Each number is 128 + 24 x the weight over the matrix's rms, rounded and kept within 0 to 255. Layers, rows and columns count from 0. Numbers have three digits each.

# up: layer 5 MLP up, 320x128, rms 0.223, rows 135-201, columns 0-63
# down: layer 5 MLP down (transposed), 320x128, rms 0.204, rows 135-201, columns 0-63
# gate: layer 5 MLP gate, 320x128, rms 0.22, rows 136-201, columns 0-63
up135:153089111148089087136117169088118137137127133119142104111111118112110119099107166124120139147111129166114090148105129150138110137112130096117082080151106120129117111145100093159154168156136104
down135:119117074127173082166125139118149120122129134083147109118100134143115112141162147136140128101155137141147157140161119098115144093116149126146071106090093116140154117147128149101108109121065144
gate136:165093090152127131091108114141187108126124116154109098127068163105163132123133126180113131116144143134089160115147067193154110150123113142099113131157134098138105134108146124141153137131188181
up136:081117146111162159158110142126124104155119107090110148091161087114152114161103169101094093124142130130171107122136140111136105123189133128126139108115133129108168102087151090055124090161116148
down136:126162105135125135125152156097128136141145100137126182158120145142114085125081150149111107119139146142169116114108142123145068080145131157084148132111148113099154108123134161085133125132145133
gate137:118101067117094102125103121109131144124102081109118154122094114134094092124159094110126106105117143089149121143165111145142192141135131118123132141118120150130136124105138119114189138140114174
up137:096124151128132207110142139113091142084120103151135128158147120116096132119118159114141142099159116122145175059144123167118131136102127082116137136121128146146149128098114148160144130147136172
down137:098111147152135118108162158130154142116162136135158100125127136131133121152129101134141118072129088160142167059134103144089138128127077098149140153157101100107111087063160119170152093124131164
gate138:101168125111114129124111153113133144116099095114122129144177184132129136117116156100079152107128114129136122110121125161117100141133140114094173130097163132159153117112115190109160136100129119
up138:114156105119166105103147116123153115128072112117149112130139080152112123159125126123133128138080117141127136131125103128149101073156092152123125137129096124142130150149118111143144095149121117
down138:096117149113120114141094115098098134124164066150152150114092114136142151103146157113082101134146120100128127131159132172107122118111150092119127102125092132118125114132137130163173144131113119
gate139:158104146130114106197126162144132144119147123103149144118089113135079105063143162109125138142144075123157130162108106114142136132181138111128123118159122142121132127142170108095141104143148149
up139:124120127158109113121104134098157145135145157173129142137152151150126128121107145162145123117113096136126119100082133172100102140154128126138130099146130175092160105079114134104166134096130107
down139:154118124119151128155136142163134130132143134114110121130166138165116119100121105122137093101157067112105183145116191135130148135117117146130096149120104175173130111135119152163135146149145091
gate140:121131096133119157090186133114156099105154093105139083101102121123130122150144150114115139119132098137170150097117154131106196162114147136121104140120153104090157132134147120150133139156104118
up140:111189146111124149156092150120105163129111146099182127097176100131132126115092113131152145117135133138111184144136164123139113110125110137137127137126100158136114139139138146160115137177126169
down140:125130113151153111110128145122114132150136120117122094165116119131134079130153092118141129130132170147114176138149082172136119160101113129102146116155133130142109101101153139110124118152154142
gate141:102102100066168086136145102133107139179133135118113199110109117130108119119133093159145160158133132100144120118126121111163129109147101145122124173161113162131109122136065150152085110118143150
up141:137147106129094121158123150118104087100145130170078119143174117111135133124142105072139113137147115167116129114133130152137104099163155170100160139124156111139109116142149154122119135107181155
down141:121125171127082164110087106142107125145112083135044118171129075117134190088165141084120155146123129124115152137176171165122164143077102105120154145146084147117146123125123140112136112157114101
gate142:127167134106126103087103175145135166107087141125165161076205158171164148128104141117128144115151118138108124108092135088108137093138133148157147135144124143136153166140089169162103171166127136
up142:113100151145128159172152156127099106176166117169153100150118156100121119139139102123135166105091135118136073140086106155102118158103146115102076118143125103150141105123166124108149112126130140
down142:130103174124135133108102111122158093129104138176163140152115093152100150127123122137141118147157111132118175124155119237122105147102116094131129145129147125099134140139135139158122141143141128
gate143:113118117126133108146128118157092160127108088112161099125133129161112159129110137092118115154109170148140124140137152132135135095135171108130127140146123125171121120084110153098110188119149105
up143:106123121142093132126131090095126123145118104113134178131157158101140087141136105124099146104153130171163068119107163100093139134117125089124087127163117141131154106121124168140129151139122120
down143:106104129109166113150136087170162148043111138128097138100139143090119110156140136127078114141134099133147124117084182161111105126103188126127136116107157163107120133139089148148117081164137143
gate144:115158084171112131120140150134130142101137129129103142151127155153135122126162112117120145135134108140142164137156083131114141148086147134147142128125106098147151162098138117147125130164123201
up144:117144148123149120129120097164115058131128152116162130117124128147147105143137159127105141156165125131110128142118171117151084119155143153120163120148108108139128158142095072133126091166147146
down144:131142103103119155121127114089133114159122084130098124108113113098127140110114124116140121110156129095141124141125160150117083122156115158125172137152160166150150117127108150097098114105132072
gate145:144106118155089123137117115126168055179144078100165136122134154139152109117117150173153152140090123136112158118138146126122143113158114106129144164099120164124149124107120176138129111130177138
up145:176093075180156150110136124136139097128173093132143112101128142099068156079164129120146105145137129152136155159121114136162109111127145152109151123103131073111158097113107174143118150124093115
down145:129134137140165135140123106145135148139109128127152147083145107137112141188151127135143140150110146152127131135159090134122119158119119104135144139118133086107136131145145147127136098118125112
gate146:170155102127117130119095158083112106142145135129151131109103109098092101099118132117115148141112163135122133134096175135121083117127114118098126117111079129120129102118124114094150124123152144
up146:120142154122135116167134159116122146137150096150073128145119126081100119119126116095117140126142116134121117135100157144134146117109133162113107129102127127119107124109135120113139122125142142
down146:122130094096086129133139113121139104141142112125125137138110110142108153089165168113142150143125122124104144116097128065110148124132128138128112138122099095135103160156127150074111132141136130
gate147:128193116104089133161100077140148154156140127134109141103163128139097176074113131114120154136145109078158112150144110141142143074146151132138077114125157110110132115163102163101163092131091129
up147:130121119151128099155108099173102150119135128134101131142164097119089113124102141107106104149107112135132053159172119114133131127138152100124121186100138166144098105113152136117115177146117082
down147:152104116132126145086129127147132111099176159141119128084135125132107123137106132152130137134093131119111116116174102083127159120098121114138199131115101134142066105105109155116094139147086096
gate148:101128144115118114097156149116127156098163130124127148148134093114088116116121125088152090113138143127129121155134134182149159127137128131121171151156102116067124118128115178120139174128120145
up148:133111152113097101094128123122169141145153138119135125104142136136094172144121124094128085111143149107171110163119137104130160155124140142113184124139131142152162103167140121151114186129141130
down148:131134099143139135159132114150134125140116128063077138098100086131164125157139112109133123146129103158141119119102139040117141108112145139115136130124128168121121124146120122125146110132117147
gate149:111151148136082105120150148085099117151119138148156157136152145106121121159155101090117107139159172095145095120130158129131114138109122124135087124134134127130119144137108138145130146116102160
up149:137117114130178149136141130135076147106137147129119134104143156111145160147135141148108161109090121130141128117112159132118156133110125117136173113123142137143189116136159110146138092107099129
down149:182082170131147125087133118117153134105129101175235114097138137107117163133150141162173146091113125156133090159142123007110120093121115135140120109118140128156115144137134125097149139126126109
gate150:104122148103132135093141143128077156161140126096109156131093079112113118117089117167140135120094126129139120133099164083118147122098120104108175107103194117159109207110136143163158121143170105
up150:104074104154114117152105137083155117108081120149156150152095132117142066150138100145148128108147125167146117091121121138163160113140138108122117115114158105104129136127127166108110115133070144
down150:108106128132147109146142129109164114103134167099157131138122128148148162115087135149090079138164112157125161135123127144118161087143096096126154150129088126118156122147114095109130115122147157
gate151:112107112126135140140068123175082095116139137172132110121106084161142125156144104123115148131087148129125104181140151145145143126119141104082142131149113145135171136113121134101144084125100127
up151:129109140122109109157135091121156131106091148112067140167154138149096183148143100056184136126122134113102176153159092148122121122139104113137077136132155153083115142185153152089131157096153095
down151:098175098153145088164069128171138122132171117088085121163121103140136107135140185138137133096126133109148124174136103131069168125127172120083124124153103143104137136154094081117143145136124172
gate152:154125136152097113159143102126086132140109105115091151123105177130102160114106129114122121150134125107113168147158148127160095144139098123139140169128163132110071099122140122104121120119110073
up152:144135159160101089152094123134102126121155107119138170124126122127122134093161162139114144126172087164135127127114102149153152134109165126137154146136100131159101149149092111160099123130113120
down152:135163134111129144124140125152067102121131102115085133098126104105136104104130128107140091149096141106104116162126148073118108169158136146156148106126179077102125149176126142128169087110106095
gate153:162138147108086122156143118103124095134137110097161142132142171156141137075140105104161130116141116134117082144106130123133126067201154115132120121125157154147153117120153124143133133133120180
up153:096142149120141109130121144163129131100140090109089150097140131100116154124114137128138183151126110135100110095173147118113091093185167079099127088142117119156094142108161163151111141144134129
down153:102117133148155170166089120108100111111120161120058096152137120121112108078077111107202105144137102110094128143124111124159129157124091115115122139094134142112109155132114106098089135145116125
gate154:136143154114133096150116122188134165136096149153098129126139137131086147139116134138134126129102098128149098156131071123128175095097107129141128113127156098133126138129092177108120116115081151
up154:132071128155105136110146114109138092123131123125110085133109089121163119109160098125141141116106106131146162133114166160104106135141138136104130159092118160140125140113178126118147144143116132
down154:148129142128109086138164161130128163119099107132130086153142120118129124100114099181116149093110104108133154106140138095128133127134133123140166105156163148131156101133148093156129113185115154
gate155:098150139088131127191138137141138151123132111058155125139155111143143105092096127133107143133147127155092080105130111119114124145126113144114116169114111098138120119131130123061109133154147153
up155:127149149127151102079113117127155128148083152156137101098083156114143144162128146092160114118096165134143136109129142144149135123125146133143097133158132150083125128165155144146134151165108128
down155:155120161139106097118056153149110148112073126121230133171145174175113164124146135156123151130117127154161141141135094095166176121075144099122107137165142113165131145109133134143134135139095175
gate156:141100128136171108131125094142120142116148116092160111147176159117159180099137147103132119131137151158110142147135127127129134144127112127127135165122121121141109133123140142077125155171088091
up156:199125105100158160102112115079094090144127145144102156129126141122165137129112143141132093126103129175179117138089142138165151085131128097123139128143127150131142112134136118117116130116167145
down156:103145151122133126116148101139121091121150142127110127133146141125108118094137111111108141087128137117145147121162105124112128101119161159127113130089089082084124144124106139149143150181105130
gate157:117132114110146097151139097137126165135119146113154131128132143135073159127109084128135129092136118138126152149109108142095156119127114155123131167120114066084149144110113106111111141106131155
up157:120135115142119138107111131132173135149042125161137140127117143122107149127095066104145172144140114170147162110127082158132141108149103154102133102131113097108116141173139126126128117101107161
down157:136146133156144132150124164121147158129122145092135110107152139096117091135124123103140181142148117142108139153149134088113167138129120115135107180083166054070147115144150132113085129133133148
gate158:092170125127154142124113077110143120133135154117116114124114146135133113113094155153117188145136080109163144144121135125124127059163143140165132117144128126120162128155081140111113104112105120
up158:148124133150115163130114129090104127143142132148147113167134120078154089120153122166164172109115136123122093101107128150135118138165145146124165128159123108121101141149074138137115135160155111
down158:161117143113110142097118127151126147147101125144128116137113152116146171107135166139167164126126099140097133136136135129149096174125098139137120121149108112110101149082110128124130125132108101
gate159:134136146152120114175120125121120149113113113101118079120124138142114108128133110143132128142091156079144158116128147138152119089175113078165134166130181146167129142145106123119129105164131145
up159:164119123155135108108128108098120153166132120077161117106112180143095177124136125111089136101100146139174150102146128084105155131115164171117102104138157113105116103157138084109132134121130116
down159:117130122147131144121128122103135157133109138128148118105072142126097138131149139128119127154176060139129127121116139100121122077141107113091079125132120110103134152111106089148163101148150127
gate160:128132151140119126130129087136132170159122097111113129155123160130178108140136143139105120145119144087122091104111173134140116146128119139102135111114133099153147138147154109149063135115106159
up160:148122137121149091126101146163129097128095150138113093138151088133129146121174104121139117138138106120131152150125104109127116078115115121149084192107106134101094122129126162164091134130094143
down160:124172149167166110155116137146132137117087109110105125130106130145090144128141151106124122140106101104160166137101111181137111137139159086141138165122150119109161148076153130159102110150118144
gate161:109039131151112098104161096088122157134135149144132116137066119101143145153177126111135116138127111111128139123114124129123096086100086110115117103188115131132101136162112097130122104125117139
up161:085148125174135153110117118181153136131121131132150117112150158116115188112095054160107131094129126077109114121112129133115124115174131142130136117148111138121139104105129124115150146119145135
down161:107145125160104139123130143152143138163134131139160100158118153126159111171137132154134115115133147110086112127116122145113143204144115125141136129136137112121129131133140136110102177129235098
gate162:131166129089122148113178113139099132153107132114121100132104148114064115096124119052143127128085141094160101147114130158173165107126199136128139094149132154139125084162152192119157131115085117
up162:095125126093125114100158102132110131126127158141144092132117145139100116115139159164083113214108176166112149130139130120117132114076181143128148143110145142114107137114090127123139087138126136
down162:130154124120117130117143174132103141108158184125176087120152107122179141110142190113139142127093096091141107160172180128104102162134129082168095130132132131138126053111124104140147124046157098
gate163:100100143102140128136122131112119095110150108163128085159138093170180168160139113106095132125166113175138173133123144114123134130111119137138125125093145128137092089136127119132142117115117136
up163:140162100105115139172115130141148108135109145104109116117134111123094109113144150142108098141144106128092114113151136109132120109107156093151114170103155118088123101158091092168129132060150144
down163:109053106114131148122141110158126131138123152088123111164113122100140140118106151144153155141123150134111117125155150127130109141123145114098137077178132116134142104075124141154137136116124133
gate164:114103159115140092111125128163107151147157129158154141137120115143145146102101160133092154121123109122180171128118086106127150091129141095111163111119155132145156103093154131129117108130136124
up164:063132126141145102143144111159109152148156142131122118149170053135141133125108133108095169153135168108140181116162069143125158121143133107117117121084098137122166140088105118121157118145105123
down164:098136082088096119103134169127098103152167156126085142128122156127148141126113146130136118174148137147117136134139115097142132145147139157133096113088102106083145135099134117111130150099131146
gate165:159159124151103130162144144113139132121107114128142123147120107161133137158125102130162153161140119115110139099118123156111134118146123133099131111135143095086147108117148128129118132151121165
up165:138105140126124112115169131122166094140106152136151151096079113123124147147131094112131183132101137138137113140089140117106124132184109145152155135133150125146127142087126109123125075135135134
down165:158152089141097136104130137113127089155168117084140145100111136138095120103135137132112111112127135061143096136111151088150119139157067150115138093118154120121113137120116140121125123129111112
gate166:132157149141135158124140130147131146148122147122098139123134135162141142115126113100103081142136086122152132114115133129119105179122117143166112114147070116131140124173099130117114136096172156
up166:130123148138154136151116146148147142155139139086148111122107115132122133132096135136126120122143132119122090115142125141120105134116148115156174135119115132136164121128114178134107149124177183
down166:137117135158125116159126123113118095102148123136159150109109116126103139157145128136148126128107141147152118149132116000134134129121139112158139099099126096142097128100148139135141135148118152
gate167:125152117171127132141129160113149119126068107146130093129109146116087138123109159120125141091181160094124081108107131116123137131094141177086112124128125118138102140133114118116109116093117129
up167:119161144134132124092165134120132079097113112098121110125128151142108140179111121137155137163103129152135167120173124107109115118129091110127134137087142151114121159128109153101125153095166118
down167:123142170130123166065125145103113112132108118184142090126127163120077143124102159108146131097123144138113074136141111147074125122138129134100140120168143103092107139130124104101116126140134107
gate168:140127118138116081128164101117148110111170130094106134145147136144159112122117103083073148138127119149124112129087116139122129124144147109100126113123122117106109130161149146151144193161138135
up168:106116099154100102162117116117117132093142142118119148102143148138144163129123116114099117128111117104148126161153153137138061127095132114140125122108129105122108122112154133103121178126120151
down168:126138062108129143089157120146125128152156118109014133098135114137116086171126129117133127104150140093131129095084163200105113150135136119127103151172122139109102131155109148120143128122141131
gate169:131148111136107147119146146093086118143147140106165119102088152114130151123173150140135108141155147136149092116121196113105090144126117125114104113156118130115135121155155133119167156096110162
up169:123109116140134158099091156107131141135096110119148132143100089112132121128130130126101125141148148143153127128134199164106135143136151142131117113135119195134146139124177161149115120130110167
down169:152148129118115116140101131157149103092114104153170124138129136093139140131119134131123121121132115133122121120125108007125169133160128142146143122135119099133091129121112147099143127137136125
gate170:131147136160127127117090164089121129155129096187140127169127132131116153112142124118123159154147113137147080118173117149119134106115113115147140154127171143134127131152115113114087119129094104
up170:124132138135114115082140130126132100092146145150156164101143147130112110127138148160117122096106081118144134161128148105106149116148121100135127121123085109153134094154156150124113150139140173
down170:147095159153163140113114111133132134090113096155141133191109129130129144095139160116140136146175130160108092097169102150147159128077147104122128159144124165151104166117147146114124120144111099
gate171:114129116105108124118130165116129118173186117121110146148116128122147079137103131152138151152097150113109135103135135134143147150165130122133156111184167120168140111134098116133147146134117123
up171:132101148162116186116087097137146124131118147135101175137123109136113148127141134109114115115124149106122125120082131105116082150146107162125143067139085091166123102107166130132132148140156128
down171:150129138146151154122085128132120148153122152131134097146137135123119155099122146137140114151148121108097108111125065093124062160059124101138155123142121107142105137105118187115136143117112150
gate172:115138158158147131152105114138097105094122130099111082147107132094133111130099130115123179102118159146108152117145118108117099129150126076133128181119127150143130141149129147117118148123139161
up172:127165106149113110116113103122139155131144114107097131137156109147132167128156171133104170087116120133133107141124136132155114126081132109134124160157135170131178097097128177143177091106138084
down172:154100125119084083115160114126134130095091163138138121144101140157086128133119160122079183114129143116155088177142158136149095121146147093140140142157159095157158081095132143153101121126141140
gate173:119122153187179166110103094154099125132156140142097164136132140121161114147070187153196172139131116114127118108108083145119131113096128079093149127166074154119144159111139157136150140167132116
up173:104123123113150110113191135110119118175117147093103164163144108114120148132115140132108114122143136166168150141109134103121134108139121126181107187086137120106138117127082095113123132136173151
down173:163176141128143110148116093168126153143092098110116082136082173170125146118147167131139129133113109116138182091126104120134104127108119109113078114127108111145144161103136133117136174154142132
gate174:101145118120080091154160123113111148124128109097120167114192064130158157106120140140077184090132108130142150093096112096117141107148139077122163094095124114154160167118125124102137135183150166
up174:168087101132092164131125147135092117130151111141151120131117173076111102116197143126159151124164130095157099133107147155112130107123147099076117105121136149142105141110107145173132142148115110
down174:104126184139149137107132090127122150117150123111125112149156110135115126092115170135109167092164161137136122158171113140111116112103125121124163145146161114078143125149126187166123131117104167
gate175:134178125183110108110095142109121142160148129149125133135111137128164136133167165111093123152154122137142134133134189110077063119128167159121120069094132142136129125153150136113166160075102119
up175:110132173100130115139145135165140137097134132136108090118105130134129107104161090124160140108117133149112125164115129132161141076119156114118135143153090108112147106148116095131105111127139156
down175:133147127124116137137140113128123149158085104123084139140115133165118156146143133131092136133130120118128115104144170255102111167120139108109090132123113139095167108156118137164146127095149095
gate176:093098160139131137091121116141097106139108143118140139104134145135109142132112107113132140152116151120131118154156125131182149131103145156102164121142114155147110137140133113169149165113210123
up176:158147132091161081166103132118149105115112120158119120100126120111170123128164125155144146144087110140104181115153105125110100142131131124166099144129146123157155108138151100113123082148134115
down176:123124154135136122072136132105135119149131114196187126164144137140106158114113124150120090113107139133137151120137105233149122127081130114135138135143140116139115122142118159111116160128137117
gate177:138077119130124072124152139125125104142091131102092172107143094107131154097102124096155084153121145148071137132164105115121103124095167151166131149132136115131089100173106174128133144197087137
up177:139142117161117111119138121188133157127151094094130095184131072162165138116140111152126139102152175120126108092139182113134093134113131111149076143115138096115183092110128151144132143109129119
down177:129097183102160116134140137167090143105151116061075107095165150178142136130096133097144106178136109171147092105160157121118135125110129116113161146084147107156107111135115143131110134173140132
gate178:169130144152129136104130116133141160160167098121078163091098142118129123061078118120156184089147093108104116129083123142120108138115153125132164120121076158137117124130161090110118173171119074
up178:139109150108143062132099125108164142139086162163164130114144123102141145139109124142126158112155147117186130163179136142140177121168143123083132119137126063122100132108089104103094095141131135
down178:113144176097159165101122130089124123126153150121148110149085141120140118108148136163120080147147142118110180102124132107104117105158080163112167155096101116140110121163098159144114105117151098
gate179:122155157093109090136133106114141169130149113174157133113119141139140144121099091135116156108115143126127138138127110144175085099112123162127091159116121091114105094165077122107068137158131104
up179:093148082129119121113120133126124174137160121125145138127147145153165150138144124162229127143135164143138122114191099132110108168136126140115147139123131111087160162188095124111108120147159128
down179:154148140174125111128130115104148114131131135137171126111082142144128096131165120144108064143108168087146176117176141172105096159118136131126128124124123090099178090145100117131105107117143137
gate180:123135154143133130120152150157141093154126084134125081102133186131140128125119138125158053134143122112107135173121167112178145123136171131111125130127125110086186126162155148124163055133150132
up180:120118130137098146149143102150145124123187105115148175106163100105122150107138104106102132114125156123143116112123154116155128126149157156066185144054145114107142153110118149106114116113148154
down180:137096133139128162139108158126105133140112132198124113171173156128187103108120137124139149128111154128093119106111108121123141108142127073095136133163116068118133102153150146148112127185109109
gate181:075092168143123141127118087125154057127109122144132134128152086184131102100179095145141141155161140135097158093140109157141073126151106128147101123131144180132079107150105124124127169149105111
up181:068115167126153108124103117096140077144066162165149157104143095129096141128089141145111133093158103148102145118156109086164112120127096164126105092111125192123138098149155143104111127111154124
down181:149141070129105136131115188110157111115151152075142093127121163104123118158146134151104135171110112124107094127118128074084104110170115182107160146103124124134139138109155100050124119119107147
gate182:105160112124124130122126119121117135129163138131097142098117105169118160121152141138160124100063110148162123165141112132163128153081162145123136152146121142143125107146112168131149129142112153
up182:169111083102126153126107126134113105107095113120131124148169115121117105121175149133128154130107168086113176096134126124141126131136099149157098097129129116141135157123157093149129104112171109
down182:125134146093110120135122123100119118139095118152073139143127111108148101106142093133125081147128143129116170100130112132099129102140072108133145137086135141156169131127090110142107103073090088
gate183:101139145115141122112113138101147137137161144131148142172122122106124108122136116146118127153110121133101137126077122094120142172113110132121163089202136156142132090085128134132153125113140130
up183:094150148126113171086063116084146129178152128129073133152110078139122155149151101119152158136120114098136117144129154132095121118109084167143123109121121120127140118118147103138145143125062122
down183:137141151106147117134076107141110131164134152141133116104090141116134163116125156152153111132124117092100115113120077099152120124077126096145128132184115123106072120102160150135118138136086121
gate184:145134133099124131123106127166093159174135119094114104121099148156102166082079074108164137114112132146115133112159121134145142111075125132146121084128140133117143134120100104126151125095134144
up184:059138156146111106178146129148121107130152111121111118165109126130125136175119116146117153120135131121139093121188113087138142176132117103123126154159089120139119136139147132105081142156149105
down184:129103142142149104122137099125081120139113153132067118113123114100145141116131091119135123147128102158137167161114117144129080131069121104147115171145143122175091091095111112109141119167154145
gate185:137129137108092095126157136133130117140109139121074127123135125137105164114145125121133109078117144137140069120154158117112085139102166125127125134153122156077121160173118138140135123098110144
up185:122100121110145152097128123125156136132150097137144128125131151094115143120064123140166107117129159089146118106120132107104124154129144115124087125180086129107110130152106157176129125134131137
down185:130133134155086124101136146137102104132124065093219140135115159127109138155167129125178082103154172087126137137114120093146142158112127095145148134140125117123129120119113119139117075125113140
gate186:100145113072130113148129132081124104144082126152142190137117113136140114118108127083154184131150078111152151127138102152130126142146096145071146157121101167168118152113126132101142125116135145
up186:139084094098156095126103123112117136137103151133177101110104142132155073161138111114155178143132106115192109131101145105119137166158127156111096144086142142135159106143113143078155164117166140
down186:165120156116117126068131104124146120093142173146104210117128149126162086140143128147151138143112142131142138125131137129158112120151129124069154194117135133131110130121138100127110133133107127
gate187:118133182156121124142137124198114137110128140112100109123121163147099144126034117134132159111151137086125123090147085084141119145117098127162087107111143086107086169163118124109122133161094120
up187:132098107153170089116131136107130134137129114121149155130136097084155100137190142176138125123118129167163153149118144141140140116132138101117141165110127174146119138060154124100179104180158112
down187:130163160108112104124161112109104094164106136165140124222123085099120173144165138142127126144140112109092138151137104164130101148119112163146156141132105145090149161086134128121130163111130101
gate188:102118100132085153130122117127139130111134129172138152114153109120106152159187120087099139152140138121139133173128180113161100132118085148112104091119130118165158143163127094122161127150127170
up188:144115115149111157115137119132164140115096158057071125108151153158126121106140091112148103147164141118151119172128128111162173164132130118130094093114061145164142130113095126092125114138108154
down188:099143113103116118110124098109123139133092144110144124127098116140144114115103132066145140133131152151126081148138088159163120142061131119137111086118116132124145177110111124145162144113125137
gate189:170197134130135174169143137142098100123098131097170144144133111194152140135184131092148132149148091134101156139161118138148100122114148125142142179114161125158133164136134103120109114106095135
up189:147150112051139152150113137097140157148126136143164129134136122140138104153161195142138112129132113096125084094125154130153101087135143129118136129139172099129107130188105137126101165108172122
down189:159139157145123105134145164168104145110117156111117125110168102156090108099126105082100117137118092163137117120162129149123170101119122135161153191085131162115114148129135137167099130112108118
gate190:146105118150123108119156166127156106125127132123121071142153097122144161125135158112149107104123102092117104125128120135108056103141113114157135110135094143100106120176090172098141147076123107
up190:126125185112091150104199086136113080155109087108115144105130170127155118090072097133113159137097121147123151122150117122157147066121132110141196156157132126114167115083134131119147116161119093
down190:197156148137147116153149119138141152115106111115032152130132111108145127133114091152141126133136126137111151141149136143148173100152149166138130129071109161135118100139111151151144128193127133
gate191:178131084112078159130147094178137078124113141102121109151144136145166121121116167142127137102126114119094079121138117155133143119119161121132075147082114130082112151158120105122128158137127154
up191:109139100144151112137114117123137114125090103149107187102117136123116136155125094130111141113114082167170138136119124088114137114127130116121095120104078120149106138095128122126104131139142132
down191:097135140132160135147104160140143151164145113171077132143100141168159096165133102105113167125115122170141102130100176147166106091152102128130090141133102114116121110141151091110136129138133115
gate192:152125155118127057132069151121119139150078138139150130147147099090134123128123145136111147115114150098122113145120124138076140125140131136085123116113145149107125102158175133130081078140101153
up192:142084102138178126109149133120104145134129126144135134072149093158125111113098132114137112121149139138146162136136110127128135107157110117131135122122148151173125131169125142150200090127158115
down192:112099125098122150137138115111129136140162120138149114140129110118130136130132118160153136126154144123048138123169160141145122130123128148135128101116144170104151098147118118120144084097113087
gate193:136101099137097114154130133121101115145191146128144130168150082098116113123112133169149135148113116072109132141124103124095136139125135131139096107139081109107123161086124129120101140123140139
up193:096144114144155148147135167110111114147096098114136175119093111102091147108157117117130118139109139153078118121114143128153126123147116119115137111154147164133144140114140127152122136167100122
down193:141126136128145120124124129131123170127163147169130160132131142159116144145120109109156128132120136100124145153136091139126116152095150160120145094142134118133082152134116104130122138126178115
gate194:136153095112097140112131180138161147127152108112155150103108150128114107121150114140141134111144101140150107125112106128107099124126115111137142150115111115118120124137149077116115158163127153
up194:111123146092159112169096103081176142105148152115145106146120118116157141139165105116115181122112147140176089126094129145133131112127141156092131120135147145108128135153152121105135105133101110
down194:117153126149121136112105114114073165181084136131105133117153085115148130125100124120134135137099126144113084124126140176128127138123125149140126137145101143140160130102115162127155126087118130
gate195:089110091123110131160162113159180111076146114157121102099090137164145108159124130134090102128087120116126128094136091153119160131125114131186122144104124084102119146100141126116149123111133124
up195:119156145101149103158112176081127114124170132056150154132130129104122124127110080154109101124105138149119123096129185132119119107140134163110102121154103133101121166143145105149128154103138124
down195:128120124149107127149082128123113118143120107135134115204124129125147100126101136108109094143120149123144108160105126139148113136147137127141123086154114143113123136116135157117087110160128128
gate196:124115149099152097167103144133124076109166114120125147149118137112127132124150112134103105144177110161094127072138107103134168152121163140082133122147132103089128156175143121101127086142135128
up196:149089139160138115140109098131148174140100084165165116097131152090146118148114156127115124137106103126092097138135106136106177123147167158127186126141122166104140103128161091150116144125139167
down196:179195137112114097090103128122098141123117133099111122111130158147107129115133105140122091105126143142116142117136130119167147104147167094147121124123151133148124153113128143097115105135135107
gate197:127149100116098088137109129129140134153141126122116102127114102094116137114095142132171116128069180149148117114100124138100135147148100123148129147093145153105153086128085145106135144089170126
up197:113077119161139123070136125155159118118200122178112122121104130125102100139145121168148179159137130145127079150142122135133122136137139113065136133140112162139124112118091087148158131120121150
down197:146116143135144125094197139147147088115114118110149152131109127137105142124163155112103161115129129167097133091096133113130102114144152146116154118112122107146148082075125133110093117090164116
gate198:135144111133142151115117123154126183122129095119165104108118156128102094147133096127146114119146102163137096149147190119080119117118079176137118135145173149114130151124125100128060108149131150
up198:086129131098157172137101119097122133106087127174146107143088121107118166144085155104096075107132111077128135126138101112147157183137152126115153118110112106136130132119176113113130154124153134
down198:111124152131089128120147131165109115122116140142054153130139102123141138110130144146134157153149100163088123107116131155112115131117148144148130122144076128130142153121160133176148142121084127
gate199:112131155132056128115157131164139153125166140115124144101131176141169130147126133147150094131081129119152153168132146071148128120125106159130157122106130170149126127167116123138164108134101123
up199:119133138096135105098136165144157097135115128170176092092132144147118108087142102128173053098138135140091138157153103121159108134128111102145134103158132100159087108107161151176150172168112129
down199:123142122122188162143118144126135090170117174114100114143155117131139104108108120136136135133138141141137165182172142124156109137148101156134089087099137119159080122145137128136098123130110119
gate200:135131137152139132152095134153137157149136095156128129116118120147121135032099144131095145129087111076137143121114148139146123125122121090137099141117141146131090153131109111154145137160121099
up200:152086133103165090167117121145137075149137118091161128154105140148110157175106157108146135104136107121134101119114150150141160124168120108116171110128093139083118106140132123136139155131134159
down200:127127102115144102157089156137133107111128144096109116087141084104136114162136135115117114130182117141136128087130150168120115103133126124121138114128112125130126124137124146127121110071109131
gate201:102122120129136163099113138129097125113071113150123121104111119139095075120107146147126137107165121133123141092113141124151144099185120171140167089134103092118118142119158091126136108169104109
up201:121107174118170131102157128102169152131150131135168151140126109149161080113154121146140131129133136143147140120135128152118130139174149123123135111164096086126141156132127102127142117136162099
down201:119148122103156120155134121111136120098177103071107152082154078116143107142143099151165112128146163079163108102149106141111117111127174143148127143080151116157129137153146136109112161125128141